config = dict(
    num_key_value_heads=7,
    bias='all',
    init_std_up=0.0315,
    init_std_down=0.00335,
    lr_mult_up=1.48,
    lr_head=0.00342,
    batch_tokens=65536,
    doc_mask=True,
)
Each number is 128 + 32 x the weight over the matrix's rms, rounded and kept within 0 to 255. Layers, rows and columns count from 0.

# layer 6 MLP down, 448x1792, rms 0.0759, rows 125-186, columns 1456-1567
[[114 131 131 210 140 137 140 175  99  95 149 170 104 127 144  97 139 118 172 181 117  92 203 124 104  96 120 177 143 154 151 141  81 107 141 162 188 112 159 141 184 133 162 180 157 165 161 146  81 208 201 126 168 141 172 136 136 141 183 105 143 125 159 120  94 125 163 174 155 113 143 135 119 124 155 116 124 112  97 108 159 120 131 134 134 146  82 156  31 106 167 127 170 147 145 140 155  89 138 183 130 146 104  70 108 132 145 109 110 171 179 151]
 [182 198 102 136 161 102  79  91 139  93  99  87 136 170 159 130 141 114 138 134 160  81 119 129 143  90 102 148  86 174 128 145 172 151 161 142 148 160 147 173 125 150 158 141 136 129 136 146 106 140 125 149 137 117  90 125  99  99 142 148 146 125  77  88 120 134 109 160  90 127  59 126 169 101  87 177 132  84 133 125 108 213 145 112  92 155 100  99  85  77 123  98  88 145 160 143 101 182 113 134 142 134 167  86 142 134 139 140 144 139 133 144]
 [109 145 161  68 139 164 147 104 134 139 173 128  97 110  90 168 151 141 177 135 124  85 152 136 181 120 155 133 142 158  58 107 135 125 124 111 169 174 106 107 110 124 140 160  46 131  94 131 115 186 138 140 150  86 127 139 148 117  74  54 129 117 177 141 150 127 134 121 116 103 132  73 146  66 188 111 153 154 121 129 182 156 102 165 100 137 200 141 180 135 112 109 149 131 133 144 139 124  98 120 101 120  90 184 158 153 170  52 147 129 111 144]
 [ 51 154 116 170 120 122 112 206  96 141 159 143 107 123 133 176 131 138  92 103 153 145  89  93 120  94  89 128 118 146  65 114 130 176 130 157 145 105 151 149 162 129 122 203  91 123 152 137 147 157 117 136 153 165 141  90  85 153  77  90  55 107 157 107 113  64  97 156 209 106 141 123 135 177  81 119 154  84 213 120 118  86 168 134 131 159 167  92 149 125 127  98 167 175 184 160  91 157  67 161 105 103 153 124  93 165 109  98 132 119 126  95]
 [107 100 134 106 213 139  92 102 172 116 103 128 112 172 145  68 135  62 155  61 133 145 163 128 105 122 145 170  94 158 145 132  60 153 112 143 104 163 130 113 156  99 157 195 146 126 130 131  86 116 142 111 111  80 100 134 121 119 118 115  90 179 171 189 124  77 146 182 135 115 118  82 161 123 164 127 114 144 140 149 123 125 135 115 174 178  62 157  97 128 125 106 102 111 144 149 113 127 110 156 180 181 114  96 184 102  87 123  73  75 197 121]
 [115 163 126  85 135 105 120 161 188  92 149 147 177 148 169 122 188 167 103 119 132 110 181 149 121 138  81  58 144 162 150 157  89 113 113 117 158  99 121 145 166 116 150 126 129  96 147 162 132 133 187  89  97 166  30 104 129 169 205 132 123 176 124 173 125 131 127 125  74  88 151 173 146 183 167 108 104 117 146 128  82 124 106 116 144 139 151  98 107 167 134  93 162  86  58 178 139 134 155  99 183 169 219  51 138 139 121 130 124 167 129 175]
 [101  91 126 140 125 139  83  63  91 156  76  60 144 103 113 139 113  98 121 114 166  72  66 150 132  74 145 150  99  71 134 124  92 137 145  95 131 186  94 144 105 192 111 177 183 120 118 187 105 150 155 131 153 146 129 114 141 107 200  91 126 168 129 142 115 196 135 119 141 131 149 130 155 121  83 158 169 137 116  92 182 168 144 116 135 141 158 148 167 106  43 100 103 131 167 112 132 195 162 149 122 151 109 124 189 188 115 135 156 116 159 109]
 [159  74 118 118 111 135 151 101 160 150 146 120 182 115 141  86 119 169 176 146 104 108  77 116 133 156 147 201 146 140 145  96 158 121 142  92 104 162 167  57 156 163  53 155 103  89 119 169 113 122  64 118 148 144 105 167 135 112 124 203 153 182 179 134 167 122 116 193 180 123 109 182 111 146 118 118 127  85 157 128 110 115 130  91  87 109 184 129 163 151 143  99 131 112 152 142 124 165 182 153 145  72 100 186 132 110 135  81 126 152 146 113]
 [168 124 149  79 132 114 112 101 130 133 134  82 133 131 114 128 117 122  82 157 147  76 146 124 128 142 168 187  91  96 187 159 143 193 115  77 106 142 111 105  89 160  94  35 132 103 148  93 172 159 181 137 107 129  83 133 100 109 117 107 145 103 107  93 160 149  88  89 120  84 112 171 148 138 199  94 114 197 218 124 146 137 102 133 142 103 128 156 155 111 182 121 138 164 191 116 102 134 130 130 125 133 157 128 135 193 104 122 147 143 172 208]
 [146 160  91 152 108 131 177 130 166 106  96  97 169 181 117 145 160  54 104 154 124 134 192 138 156 207 103  95 119 116 117 103 115 163  79 182  99 144 124 146 130 128 107 138  89 154  93 136 137 161 139  95 123 128 166 135 177 174 190 126 127 123 150 119 103  86 149 157 109 111 104 154 185 121 110 123 151 131 103 189 126 121 121 104  76 160  88 120 134 155 163  98 158 139 108 109 126 141 104 149  60 103  60 150 134 140 140  93 141 110 132 127]
 [103 162 119 145 128 117 104 120 103 121 161  96 196 214  91 136 124 127  85 185 186  69  97 179  47 150 175 153 109  89 141 153 150 179 125 141 108 140 117 224 105 165 164 116 130 143 122 142 174 110 173  83 123 147 107 127 132  98 114 160 154 180 116  85 109 109 159 203 130 121 168 123 196 119 124 104 192 126 154 130  93 121 178 125 192  90 122 157 164 160 134 139 110 152 140 128 138 151 115 202  98 126 106 109 149 186 102  77 111 144 141  89]
 [158 161 163 114 135 104  81 142  98 129 132 130 118 138 126 109 129 152 146 165 139  69 164 124  88  88 116  75 145 181 156 130 106 145  99 194 161 119  89  74 141 132 133  60 170 192  94 122 179 169 110 136 142 134 119  98  89 196 101  98  71  80  78 149 101 138 126 153 110 131 178 142 120 169  88 115 154  42 111  70 102  85 177 172 162 117 181  75 136 132 121 144 124 119 211 178 203 146 183 169 131 155  98 139 137 123 136 151 103 139 148  83]
 [101 161  79 176 165 105 116 160 132 135 167 163 137 164 133 141 138 141 120 114  87 114 169 109 169  94 108 104 110 152 101 122 151  85 126 142 134  91  69  89 119  72 161  37 105 147 135 133 111 199 153 107 171 125 113 144 159 142 145 132  92 170  83 149 143 161 138 162 131 120 138 112 140 143 168 134 195 171 158 141 165  81 156 151 100 114 128 122 116 165 100  60 167  99 178 146 117 138 107 142 135 138 129 157 146 175 108  99 152 141 132 150]
 [105 165 129 161 121 149  83 127 112 165 134 165 133  97  87 109 137 140  94 159 177 165 168 165 136 169 132 117  94 121 166 170 180 105 103 139 126 137 157 128 124 127 102 130 120 137 169 117 163 173 122 116  94  75 152 169 144 146 121 155 166 135  70 146 112 154 105 115 176 166 156 159 140 167 132 133 146 144 112 150 135 127 146 152 118 183 143 132 136  95  63 173 118 143 155 156 102 149 156 169 117 141 128 224 109 116 120 135 134 116 101 124]
 [109  63 163 164 141 128  97 142 106 204 114 138 118 156 152  97 130 137 101 129 173 129 150 159 172 166 122  45  74  98 134 147 155 107 126 108 103 109 144 131 126  76 104 151 128  95 146 139 153 112 182 114 115 194 128 159 138  81 147 111 123  58 156 101 117 132 122 146 147 115 155 125  97 192 135  92 215 166  58 172 124  94  96 181 149 134 113 130  75 161 148  47 148  91 143 113 117 105 133 134 135 153 171 167 140 112 130 215 115 158 167 166]
 [105 169 143  85 159 115 177 116 162  67 145  69 125 141 153 177 151 123 134 138 118 125 139 148 106  81 144 117 120 185 109 153 136 145 133 195 129 148  93 131 146 156 144  92 135 158 141 155 118  75 147 110 129 100 155 161  54  94 127 133 126 104 136 117 102 120 178 119 105 125 139 165 119 125 184 137 111 126 148 111 109 125  62 121 109 143 112 105  76 108 157 139 127 161  98 147 149 114  67 127 102 173 134 148 153 163 207 110 170 116 136  97]
 [115 126  87 126  90 157 119 155 121 137 156 129 142 159 180  91 142  66 131 174 150 116 143 120 172 163 123 105 112 138 109  63  91 112 157  99 142 137 114 155 139 102 138 180 100 118  86 179 187 136 142 149 104 129 103 104 141  84 123 133  95 149  89 119 140  90 139 115 163  84 146 173 137 121 133 108 165 151 108 156 173 118 155 143 166 145 129 142 172 149 122 166 133 141 139 145 146 186 174 129 203 139 139 115 127 153 167 149 146 106 171 123]
 [153  78 140 145 128 133  86  95 149 109 123 175 138 138 163  97 165  91 102 115 158 169 104 131 109 177 133 186 116 153 147  92 152 107 124 179 103 107 162 158 131 160 142 149 106  67 139 159 126 107 132 212 126  99 172 141 102 129 127 159 175 164  67 140 160 120 171 166 176  99 158 192 139 116 107 167 155 106 185 138 154  62 126  99  75  92 209 116  65 101 142 137 155 169 156 125  89 176 154 163  80  64 146 168 173 115 134 255 138 170 209 100]
 [165 129 168 168 112 126  72 136  88 148 107 136 104 168 131  84 175 110 175  90  97  66 171 130 124 117 120 142  80 127 145 139  94 124 154 122  76 140 113 128 114 142 122 187 110 128 156 160 206 137 131 129  94 123 130  92  87 151 111 172 104 131 151 159 133 164 117 102 105 166 112 102  92 134 143 104 148 144  98 133 104 139 167  73 121 106 208 139 158 130 125 152  93 155 138 178 128 177 134 125 141 101 171 172 126 158 113 185 145 118 133 120]
 [144 102 161  81 138 101 144  71 136 130 122 137 127 144 137 125 131  92 143 137 148 197 109  85 131 182 164 113 176 149  94 112 130 134 144 134  85 125 179 107  87 128 195 100 128 175 122  82 106 122 153 131 122 116 156 116 146 110 161 156 161 139 115 143 157 147  85 161 174 104 122 158 185 111 123 150 115 179  82 118  72 139 173 128 115 124 226 113  87 151 129  66  75 156 129 172  93 124 150 155 168 135 131 128 160 159 138 178 100  62 165  96]
 [119  93 121 135 131 142  86 185 127 133 165 145 153  75 135 136 185 157 132  80  73 197 131 178 159 112 140 147 148 118  69 173 121  75  98 150 152 112  88 170 141 141 114 109 151 154 159  79 133 123 120 100 123 109 101 120 123 151 128 158 139 171 176 104 123  75  86 130  52 146 113 122 144 178 145 161  96 162 156  98 128 112 126  95 117 186 109  99 126  71 109 124 149 162 132  69 108 113 155 164 111 178  93 133 127 120 101 131  66 128 172 138]
 [122 177 159 120 149 165 174  78 107 178  92 148 128  84 152 140  89 174 158 148 139 165 106 125 113 138 150 127 152 113 115 198 175 141 170 139  48 154  70 168 158 118 175 174 112 178  74 141 206 141 204 168 204 138 186 116 129  98 112  93 135 116  93 110 135 126  97 128 101 100 136 154 126 152 143  90  79 130 127  70 162 125 166 143 159 110 126 110 125 125 148  69 243  99 174 138 100 162 133  97 105  79  92 114 147 156 110 147 113 106 150  77]
 [125 193 173 117  83 143 165 141 109 203 112 134 133 147 118 130 184 128 160 107  82 151 146 134 159 135 137 166  89 170 136 150 176  98  80 153 159 135 182 137 193 149 119 126 148  83 109 191 116 146 126 144 172 106  89 176 154  82 203 137 141 147 169 164 164 140 101 136 175 167 201 118 100 197 132 175 118  41 152 142 148 128 152 148 176 156 153 130 121 147  96 145 149 178 131 123 150  84 183 155 143 142 139  44 153 130 130  32 153 153 171 110]
 [103 118 104 119 151 109 111 146 177 145 159 107 158  74 149 155  88 148 129 127 132  77 192 113 170 166 120 138  98 125 120 101 122 112 135 136 183 167 162 133 105 136  99 131 121 120 121 211 103 120  93 102 114 169 131 201 178 155 135 157 184 122 133 144 142 153 158  96 151 154 163 103 127  88 199 100  67 208 166 131  88 138 105 154 109 152  76 140 127 128 164 147 101 111 108 153 145 123 144 104 151 173 130 112 167 113 106  61 184 114 180 169]
 [155 170 130 117 135 156 137 136 120 130 149 195 132  97 137 117 130  91 109 153  84  76 107 178  99 117 149 172 153 124 173  98  89  56 161 105 117 139 117  68  48 136 140 104 200 201 128 168 173 118 139 120 159 126 113  96 191 145 135 182  56 211 121 129  92 121  74 116 154 148 102 104 136 105 115 165 139 117 121 134 148 124 107 167 174 174 129 149 130 104 197 127 142  96 133 173 132 125  95 185  97 138  43 103 139 155 111 167 102 139 188  89]
 [151  88 111 136 216 103 169 117 168 100 154 125 166 101 117  94 127 178 164 140  36 213 149 116 118  71 188 128 122 156 148  42 108  90  78 159 111 110 185  74 146 128  86 118 125 135 136 108 100 156 131 158 169 152 167 154 166 143 120 123 114 126 168 117 129 135 192  72 172 139 152 144 147 103 102 138  95 194 126 108 134 116 143 150 179 126  45 133  88 155 102  88 129  95 130  92 133 174 157 144  98 113 134 119 139  99 143 175  75 131 172 121]
 [136 147 152 175 113 128  85 104 141 134  92 135 124 150  99 103 141  94 118 123 161 189 148 122 163  99  89  76 121 162  41 125 176 108 162  83 167 131 119 104  70 147 103  98 107 111 116 156 155 163 179 148 142 146  86 135  86 157 104 150 141 168  85 147 161  91  96 179 128 133 142  96 172  93 144 171 146 170 147  74 131 165 136 162  84 134 157  83 149 192 124 151 149 193 149 125 111 144 131 136 114  93 126  95 170 130 157 107 146  86 105 149]
 [121  88  95 179  94 149  92 151  83 173  92  78 148 174 107 166 140 121  53 214 111  68 113 141 161  91 161 142 129 156 132  91 156 134  80 128 145 145 150 114 166 166 113 109 170 103 155 134 148 144 116 118 155  95 180 147 179 110 140 126 131 172 108 115  85 177 135 121 144  82  87 189 135 157 140 104  63 149 187 132 141  95 125  70  80 186 120 107 120 118 136 172  73 141 133 151 117 146 139 139 129 144 129 164 128  85 138 134 127  96  90 158]
 [ 29 141 119  30 130 178 110 170 178 112 122 119 129  88 121 149 147 150 161 137 109 113 120 133 160 145 152 180 167 110 110 133 103 213 158 116 141 148 137 155 147 121 122 117 125 147 135 128 139 168 121 142 106 134 144 110 146  83 140 162  96 160 133 114 125 169 147 113 169 123 152 115 115 134  87 128 109 139 143 147 165  77 113 148 102 133 126 175 120 100 123 183 129 154 180 149  97  88 181 147 114 135 166 122 144 160 166 142  92 163 179 114]
 [174  78  97 152 163 126 111  91  92  79 113 146 103 157  94  98 157 174 177 188 156 121 121 120  93 191 144 133 145  95 191 173 114 114 109 108 150 108 159 120 135 146 142 130 110 115 143 175 118  70 142 128  80 133 146  80  98  67 134 117  99 107  99 147 165 247 166  94 104 148 144 197  92 165 152 147 151 102 197  99 207 173 119 137 212 147 142 157 130 188 131  49 109  57 116 133 164 136 103 147 128 141 137 107 185 137 133  95 147 106 151  98]
 [143 117  84 146 159 189  94 136 159 126  82 119 195 116 123  85 132 193 126  92  83 116 187 139 111  96 154 161 181 137 147 151 110 136  55 113 141 119  98  82 131 155 188 144 105 136 107 100 119  94 122 114 186 113  79 120 178 187 175 149 126 141 175 176  95  79 151 136 168 127 151 131  68  89 107 128 215 202 153  90 146 193 160 161 104  81  92 175 177 179 163 105 109  77 151 150 164 125  89 109 152 100 119 142 143 137 126 140 117  96 156 147]
 [152 107 114 103 148 170 163 127 131  70 187  94 159 160 136 144 149 182 122 140  74 127 156 150 119 152 138 117 174 132 161 135 170  76 145 121  75  93 132 113 143 158 135 180 141  96 161 161  86 140 151 171 120 129 141  98 111 127 181 116 174 161 132  97 141  96 150  70 119  91 131 120 137 125 108 151 123 105 161 104 135 128 167 127 133 129  56 160 113 157 189 160 123 197 135 130 134 187 149 150 193 109 149 154 171 111  59 116 178 148 147 135]
 [ 68 148 116 144  99 101 179 148  69 140 149 120 165  76 167 132 123  69  86 175 156  82 155 120  58 130 129 169 125 116 137  89 141 203 111  97 130 158  94 102 170 135 152  88 164 135 135  65 140 137 105 116 127 119 122 101 119 129 147 101 104  92 168 172 138 179  92 109 160 142 127 154  82 136 159 146 129 156 124  84  94 111 132 161 131  84 139 160 135 150 115 137  84  98 138  63 141 142 134 126  98 159  99 115 133 137 178 191 162 107 147  95]
 [143 112 136  83 138 144 136  97  85 154 114  99 117 145 149 138 126 174 158  65 106  74 145 130 107 149 119 114 117 175  80 148 130 146  52 148 146 108 196 141  95 107 140 160 144 124 171 126 132 103 151 104 112  78 116  89 151  41 141 154  93 173 227 101 158 106 121 139 130 162  98 123 156 209  96 145 168 170 115  88 155  92 104 187 151 185 119 111 125 121 155 144 181  66 119 176 136 157 108 105 138 133 139 107 118 123 129 123 109 134  65  99]
 [124  83 191 100  92 156 155 170  96 128 122 152 128 135 139  73 185 158 130  66 154 201  99  81 134 176 114 124 205 135  97 117 128 220 119 115 109 144  79 170 168 147 154 175 100 160 115  73 137 122 125 141 105 132 131 140 114 131 123  98 166  97 193 118 104 142 136 121 116 205 153 123 107  63 145 126  77 100 114  79 134 163 136 115 160 114 162 140 102 173 164 144 166  83 174 115 210  89 142 137 110 122 130  90  94 135 135 117 140 170 117 124]
 [110 156 141 189 175 138 101  95 120 117 171  83 103 152  94 124 157 188 130  49 167  66  57 160 186 119  91 142 107 107  79 131  94 144 140 147  94 136 133  87 105 111 126 121  91  96 131 105 105 103 131 132  57 103 129 117 178 151  94 105 143  65  88 167 143 124  92 156 133 228 114 170 135  56 145 133 155 159 103 140  91 112 106 125 144 153 135 131 172 134 152 172 111 168 136 126 164 115  43 142 153 141 126 187 123 170 119 115 132 156 129 148]
 [164 185 220 149 125 134 106 139  96 128 104 137 118 122  87 125 142 123 133 104 130 176  98 116  87 156 220  84 129 169  96 207  94 150 101 154  69 100 141 149 148 123  96 103 141 125 140 149 130 143 135 172  96 114 115 175 143 175 145 125 165 185  93 148 174  77 122 142 158 137 116  89 132 114 160 137  64 106 107 110 140 152 165 150 152 146 159 175 108  99 175 137 163 142 180 130  77 120 134 153 173 181 101 104 142 134 122  98 137 190 165 145]
 [ 61 197  85 158 113 167 199 106 132 149 114 108 168 164 133 202 146 147 147 114 130 154 113 113 116 157 199 115 100 194  86 172  94 138 128 135 150  85  91 119 133 139 154 135 103 183 159  81 103 106  73 127  91 155 176  93 114 188 122 200 155 125 167 154 167 113 127 142  96 188 192 168 163 113  93 138 169 145 167  98 137  90 152 165  41 142 145 131 109  98 153 121 120 141 174 134 110 151 125 100 155 159  76  85 186 151 103  86 106 163 149 135]
 [145 149 154  74 120 133 153 150 170 122 131 129 113 140 143 126 146 134 146 137 200 174 150 140 118  98 192 157 144 150 132 111 128 208 125 191 154 131 123  74 120  62 183 170 148 159 129  94 157  88 113 124 193  90 133  92  86 119 139 142 160  88 161 137 174 103 121 188 134 142  97 122  98 156 155 113 122 111 104 123 112 119 136 134  58 132 145 216 177  76 138 140 134 106  91 135 146 166 135 158 153  64  99 153 113 160 136 150 122 141 139 187]
 [ 89 121 111 127 141 214  95 160 158 125 132 192  70 169 114 181 148 141  79 158 139 140 116 114 114 152 250 214 164 153 107 188 164 105 115 133 158 124  93  86 194 135 108 104 182 145  83 143 158 181 106 176 174 114 149 128 169 169 130 204  99 111 168  82 102 166 140 138 144 117 186 138 152 169 122 111 176 181 217 126 128 181 154 145  99 143 192  74 167 117 127  86 132 151 164 149 182 203 174 170 153 105 122 121 111 121 128 145 142 158 102 138]
 [164 163 110 155 157  94 135 136 122 177 158  86 146 140 150 109 179 121 166  75 111  59 179 118 123  79 152 170 111  89 204 124  58  53 150  92  62 185  52 120 146 165 159 202  50 140 113  79 125 129 117 140 158 107 155 104 107 156 112 123  91 102 120 178  98 119 168 129 150  99 155 134 101  75 148 115 149 180 107 166 178 116  70 133 144 138 142 139  71 131  77 121 148 107 120 113 189 111 186  92  85 132 150 159  96 110 147 133 228 127 139  94]
 [132  59 108 193 114 106 167  81 120 136 136 143 123 157 114 130 157 107 142 124 147 103 171 168 196 171 115 157  94 148 185 179 115 146 127 142 108 138 190 166 164  86 151 129 114 109 129 125 171 137 152 133 115 143 170 145 159 150 105 131 146 130  98  88 183 114 101  33 138  92  91 135 193 194 142 155 137 201 105 140  74  95 164  64 104  86 105 181  85  91 110 113 117 212 161 105  87 159 188 121  87 111 164 119 146 114 121 140 109 160 151 101]
 [180 156  95 152 103 145 122 132 108 119 161 125  84 123 111 173 132 127 124 154 147  49  99  86 142  76 116 146 139 129 133 115 134 174 172 165 156 139 125 142  82 117 179 109  99 146 149 160 134 109 159 165 144 174 108 143  76  95 131 130  97 115 121 131 174 108 130  99 128 127 160 146 121  79 132 155 150 184  92 110  79 192 156 114 105  63 151  96  78  99 118 111 125 129 156  68 160  80 143 172 127 124 189 196 146  72 119 181 163 100 214 115]
 [135 152 182 171 134 128 140  69 154 167 113 141 121 110 121 142 132 131 156 146 184 155  96  94 174 152 105 144 132 135 144 148  64  92 145  99 115  86  90 181 175 145 114 239 109 128 132 158 135 147 109 107 132 179 107  96  84  90 112 133 113 183 140 120 113 171  96 127 112 150 168 106 131 143 101 162 151 127  95 127  89  95 166 152  84 142  81 163 124 125 136  98 155 128  86  94 138 145 144  67 144 128 109 139 132 132 203 111 130 107 185 110]
 [158 130 176  76 114 125 106 171 114 126 112 171 106 144 133 127 149 151 124 142 152 114  77 137 195 117 157 150 150  95 167 133 116  61 162 184 145  91  57 138 163 151 142 164 169 159 112  78 112 124  68 124 163  65 131 156  98 133 111  84  74  81 128 141  98 165 111 173 145 106 137 112 157 105  97 149 105 134  75 108  91 153 143 110 139 142 167 118 123 123 160 110 140 139  86 161 190 127 136 189 123 202 151  77 115 117  96 121 169 148 112 146]
 [117 121  88 131 187 131 107 137 175 128 145 168 185 119 125 166 122 154 108 168 115 171 107 165 161  88  98  69 186 143  82 125 197 177 144 129 124 103 147 140 159 169 141 131 118 111 136  95 152 105 171 117 101 130  77 123 177 157 169 175  97  54 160 122 140 143 138 154 149 170 111 123 137 147 176 116 146 172 146 143 181  87 160 177  92 181 176 139 145  89 197 132 135 125 145 140 162 111 116 172 152  95 157 142 175  95 131 128 161 196  70 106]
 [154 127 128 133  98 139 140  87 117 123 168  91  85  93 148  94 165 123 125 179  91 163 128 120 144 111 172  83  71 116 141 110 131 123  89  84  98 146 148 169 170  49 181  98 167  94 137 137 191 147 171 141 124  89  85  54  84  86 151 126 126 108  72 208  86 148 188 121 107 174 166 133 117 168 129 154 193 182 130 172 130 155 132 174 128 141  81 143 181 141 126 123 149 119 153 176 114  92 191  90 154 190 105 145 178 186 156 200 183 149 111 196]
 [185 130 127 135 111 118 139 132  92 129 140 105 124  89 160  84 104 150 127  86 177 106 194 143 193 125  58 112 184 121 173  88 127  92  67 162 101 159 102 128 109 144 126 166 134 151 124 142 104  90 156 164 138  89 139  98 120  60 134  80 136  67  65 105 140 117 153 125 116 122  90 164  72 115 103 139 132 133 107 147 139 151 136 186 107 143 106 109  99 140 150 126 108 158  67 143 173 159 109 143 120 144  86 137 120 125 145 123 208  93 189  97]
 [184  79 142 231 166 132 107 113  98 179 144 175 164 182 104 146 142 134 144 131 186 146 124 134 105  86  88 134  82 111  68 118 183 178 121 145 156 159 127 153  55 151 104  70 147 149 123 141 127  92 247 175 184  89  53  70 159 180 120 103 131 140 119 113 169 151 152 125 172 143  59 180  87 156 148 137 138  97 205 125 145 145 162 137 133 140 127  96  95  77 187 134  86 107 192  52  98 128 123 194 167  73 115  81 147 149 112 116 109 178 173 149]
 [116  89 121  77  86 132 141 140  93 149 152 168 143 114 143 165 149 105 108 127 120 177 109 144 145 124 106 165 101 107 189 137 155 117 140 163 144 133 147 160  72 112 143 150 143 181 157 110 125 106 155 121 121 195 107  50 153 101  96 106 154 108 141 141 115 153 153  72  65 146 139 138 120 145 111  96 165 135 115 163 167 126 193 144 222 184 160 196 146 110  73  96  98 101 113 137 129  45 139 136  64 150 144 120 130 184  89 104 104 166 139 153]
 [134 131 127 127 149 121 164 177 128 105 100 163 129 180 149 109 103 102  81 130 128 104 129 125 154 134 168 136 111 135  69 162 156 199 157 104 118 146 124 144 132 224 117 162 196 139 115  99  85 126 128 133  80 184 111 176 148  75 147 153 163 114 127 146 137 123 150 135 121 148 185 147 144 133 135 142 166 143  87 190  87 124 109 157 164 122 119 154 140 113 122 151 119 148  70 148 158 125 100 130 106 164  68  57 114 125 146 166  97 124 123 160]
 [ 94 183 109  77 106 177 156 158 157 171 145 171 142 118 155 103 179 159  72 152 181 181 131 134 137 162 122 134 162 139  45 108 100  80  74 143 156 117 169  60 124 139 138 157 146  82 162 120 154 145 189 137 116 117 174 131 134 131 121  96  65 130 167 134  84 162 117 149  68 123 167  58 127  69 163 119 140 131 144 124  80 114 149 129 135 126 118 145 155 122 111 130 143  86 132 199 118 173  93  65 139 126 165 122 169 202 110 138  98  40 144 148]
 [ 98 103 160 183  95 107 139 124  53 165 132  91  37 145 106 129 103 184 136  66  94 154 127 108 182 107 144 121 157 100 109 122 126 113  92 125 108 155 152  92 136 114 148 154 100  89 162 176 136 157  72 172 111 143 173 134 133 112 135 152 132 134 122 162 106 122 163 124 135 191 159 248 150 138 117 149  92 138  83 123  98  66 142 156  61 105 140 150  88 168  79 188 164  94  68 141 125 140 191 114 122 156  66 145 116 189 133  62 127 175 146  89]
 [120 120 195 142 129 116  84 201 165 136 136 168  68 168 154 100 125 138 153 102  96 121  49  90 177 109 122 131 146 158 192 167  49  89 116  92 159  96  87 127 103 125 180  39  80 177 112 112 120 137  72 116 180 112 141 167 156 154 162 166 162 110  89 131 131  85 107 132 116 135 159 217 190 151 104 159 101 144 112 150 109 135 132  90 127 133 132 150 171  72 102 155 201 147 115  95 129 163 119 127 154 125 109 160 145 112 131 126 178  49 159 121]
 [ 28 118 150 151 113 152 176  85 103 110 118 147 149 155  90 100  92 128 147  76 143 133 123 114 107 137 138 150 185 149 123 135 138 124 134 114 122  84 198 170 102 132 143  74  91 170 108  70 188 125 116 216 139 116 109 196 203 117  61  80 166 144 118 105 161 129 134  82 151 116 199  95 131 145 139 128 133 142 177 156  96  69 118 104 160 149 137  97 101  66 174  96 155 132 129 165 159 110 117 179 122 107 151  99 107 180 110 116 114  96  89  28]
 [186 177 138 145 104 144 102 130  86 122 115 164 107 201 120 183 148 129 129 192 123 169  66 162 125  98  91 145 132 148 117 202 116 131 183 146 174 136 121 118 115 175  86 173 106 112 128 158 137 108 139 159 165 150 168 186 128 143 132  98 128 128 146 136 174 183  95 175 157 136 172  65 121 177 146  99  93 168 164  96 133 139 176 174  99 176 141 144 132 102 116 106  78 110 150  97 166 183 141 141 140 136  92 168  95 167 151 112 101 121  99 197]
 [130 159 134 141  69  97  95 114 151 151 128 146 144 115 161  80 137 191 130 112 137 188 157 115 125 193 159 125 142 113 144 178 162 125 158 129 161 140 108 131 113  98 161  78  75 148 140 158 106 111 126 116  92 151 117  72 118 162 110 151 176 155  91 147 139 121 147 107 156 139 120 153 159 135 168 156 104 138 124 155 126 155  85 101 148 151 114 112  87 186 134 136 154 191 166 122 110 166 181 155 158 178 127 132 116 154  97 180 187 196 132 108]
 [ 92 124  42 110 145 153 119 177 140 144 102 139 136 142 115 143 135 180 139  99 107 197 184 153 118 117 101 186 171 156 152 116 138 159 106  23 132 130 117 125  93 113 106 136 131 123 103 136 130  31  99 113 187 127 139 113 192 150 164 193 119 152  92 120 145 106  96  90  77 190 120 105 111 189 133 132 131  96  60  91 110  86  66 130 100 136 163 103  91 144 111 122 125 120 154  66 105 143 174 148 146  97  99 124 164 161 162 117 166 163 171 162]
 [119 156 144 128 168 126 111 155 137 132 172 175 119  92 128 135 155 113 147 126 154 145 115  78 125 185 128 167 132 156 110 132 159 114 105 149 150 120 119 160  82 187 147 121 142 119 118 143 127 188 127 167  63  96 130 101 128 124 103 211 117 153 180 134 146  98 139 126 140 111 135  85 136  51 105 113 137 113 122 125 145 100 127  94 156 121 104  97  99 196  95 113 108 145 114 128 128 113 167 106 139 124 193 106 152  94 144 135 152 148 123  76]
 [107  91  92 166 131  53 166 186 132 140 125 120 161 109 113 137 112 169 137  95 175 121  86 130  88 153 155  96 101 202 186 169  88 145 119 163 131 174 150 188 131  93 130 198 128 143 131 128 164 121 165 105 161 105 160 133 137 124  97 131 127 102 160 122 159 127 113 147 190 127 154 175 152  71 141 176 169  84 114  91 134 167 109 159  53 103 143 159  79 162 132 169 131 144 137 117 142  77 196 151  93 156  54 153 157 125 193 155 134 134  72 163]
 [ 64 120 165 121  82  87 158 170  97 133 127  95 124 139 130 125 123 130 100 134 118 145 122 145 181 184  79 152 113 144 170 167 159 143 117 219 122 159 116 105 168 103 182 158 121  92 137 144 134  88 110 131 156 166 133 153 182 139 137 145  86 176 189 122 131 124 149 119 195 105 124 158 157  64  95 132 115 112  20 142 134 150 137 127 120 120 179 127 131 157 150 122  74 120  62 167 136  77 117 181 108 159 159 137 140 145 130 182 147  92 175 144]
 [177  76 116 176 129 102 126 145 155  85 130 189 147 132 132 112 124 119 125 103 134 155 137 130  94 112 115 132 100  65 138 103 124 205  92 121 143 101 163 118 113 117 165 124 158 113 111 102 127 161 131 131 170 162  85 107 160 143 137 145 111 156 188 120 105 123 113 119 171 195 200 109 129 126 114 128 132 109 145 147 146 169 134 108 124 122 154 195  95 112 126  56 180  99 122 125 138 117 141  98  87 188 106  79 145 148  53 136 202 152 180 116]]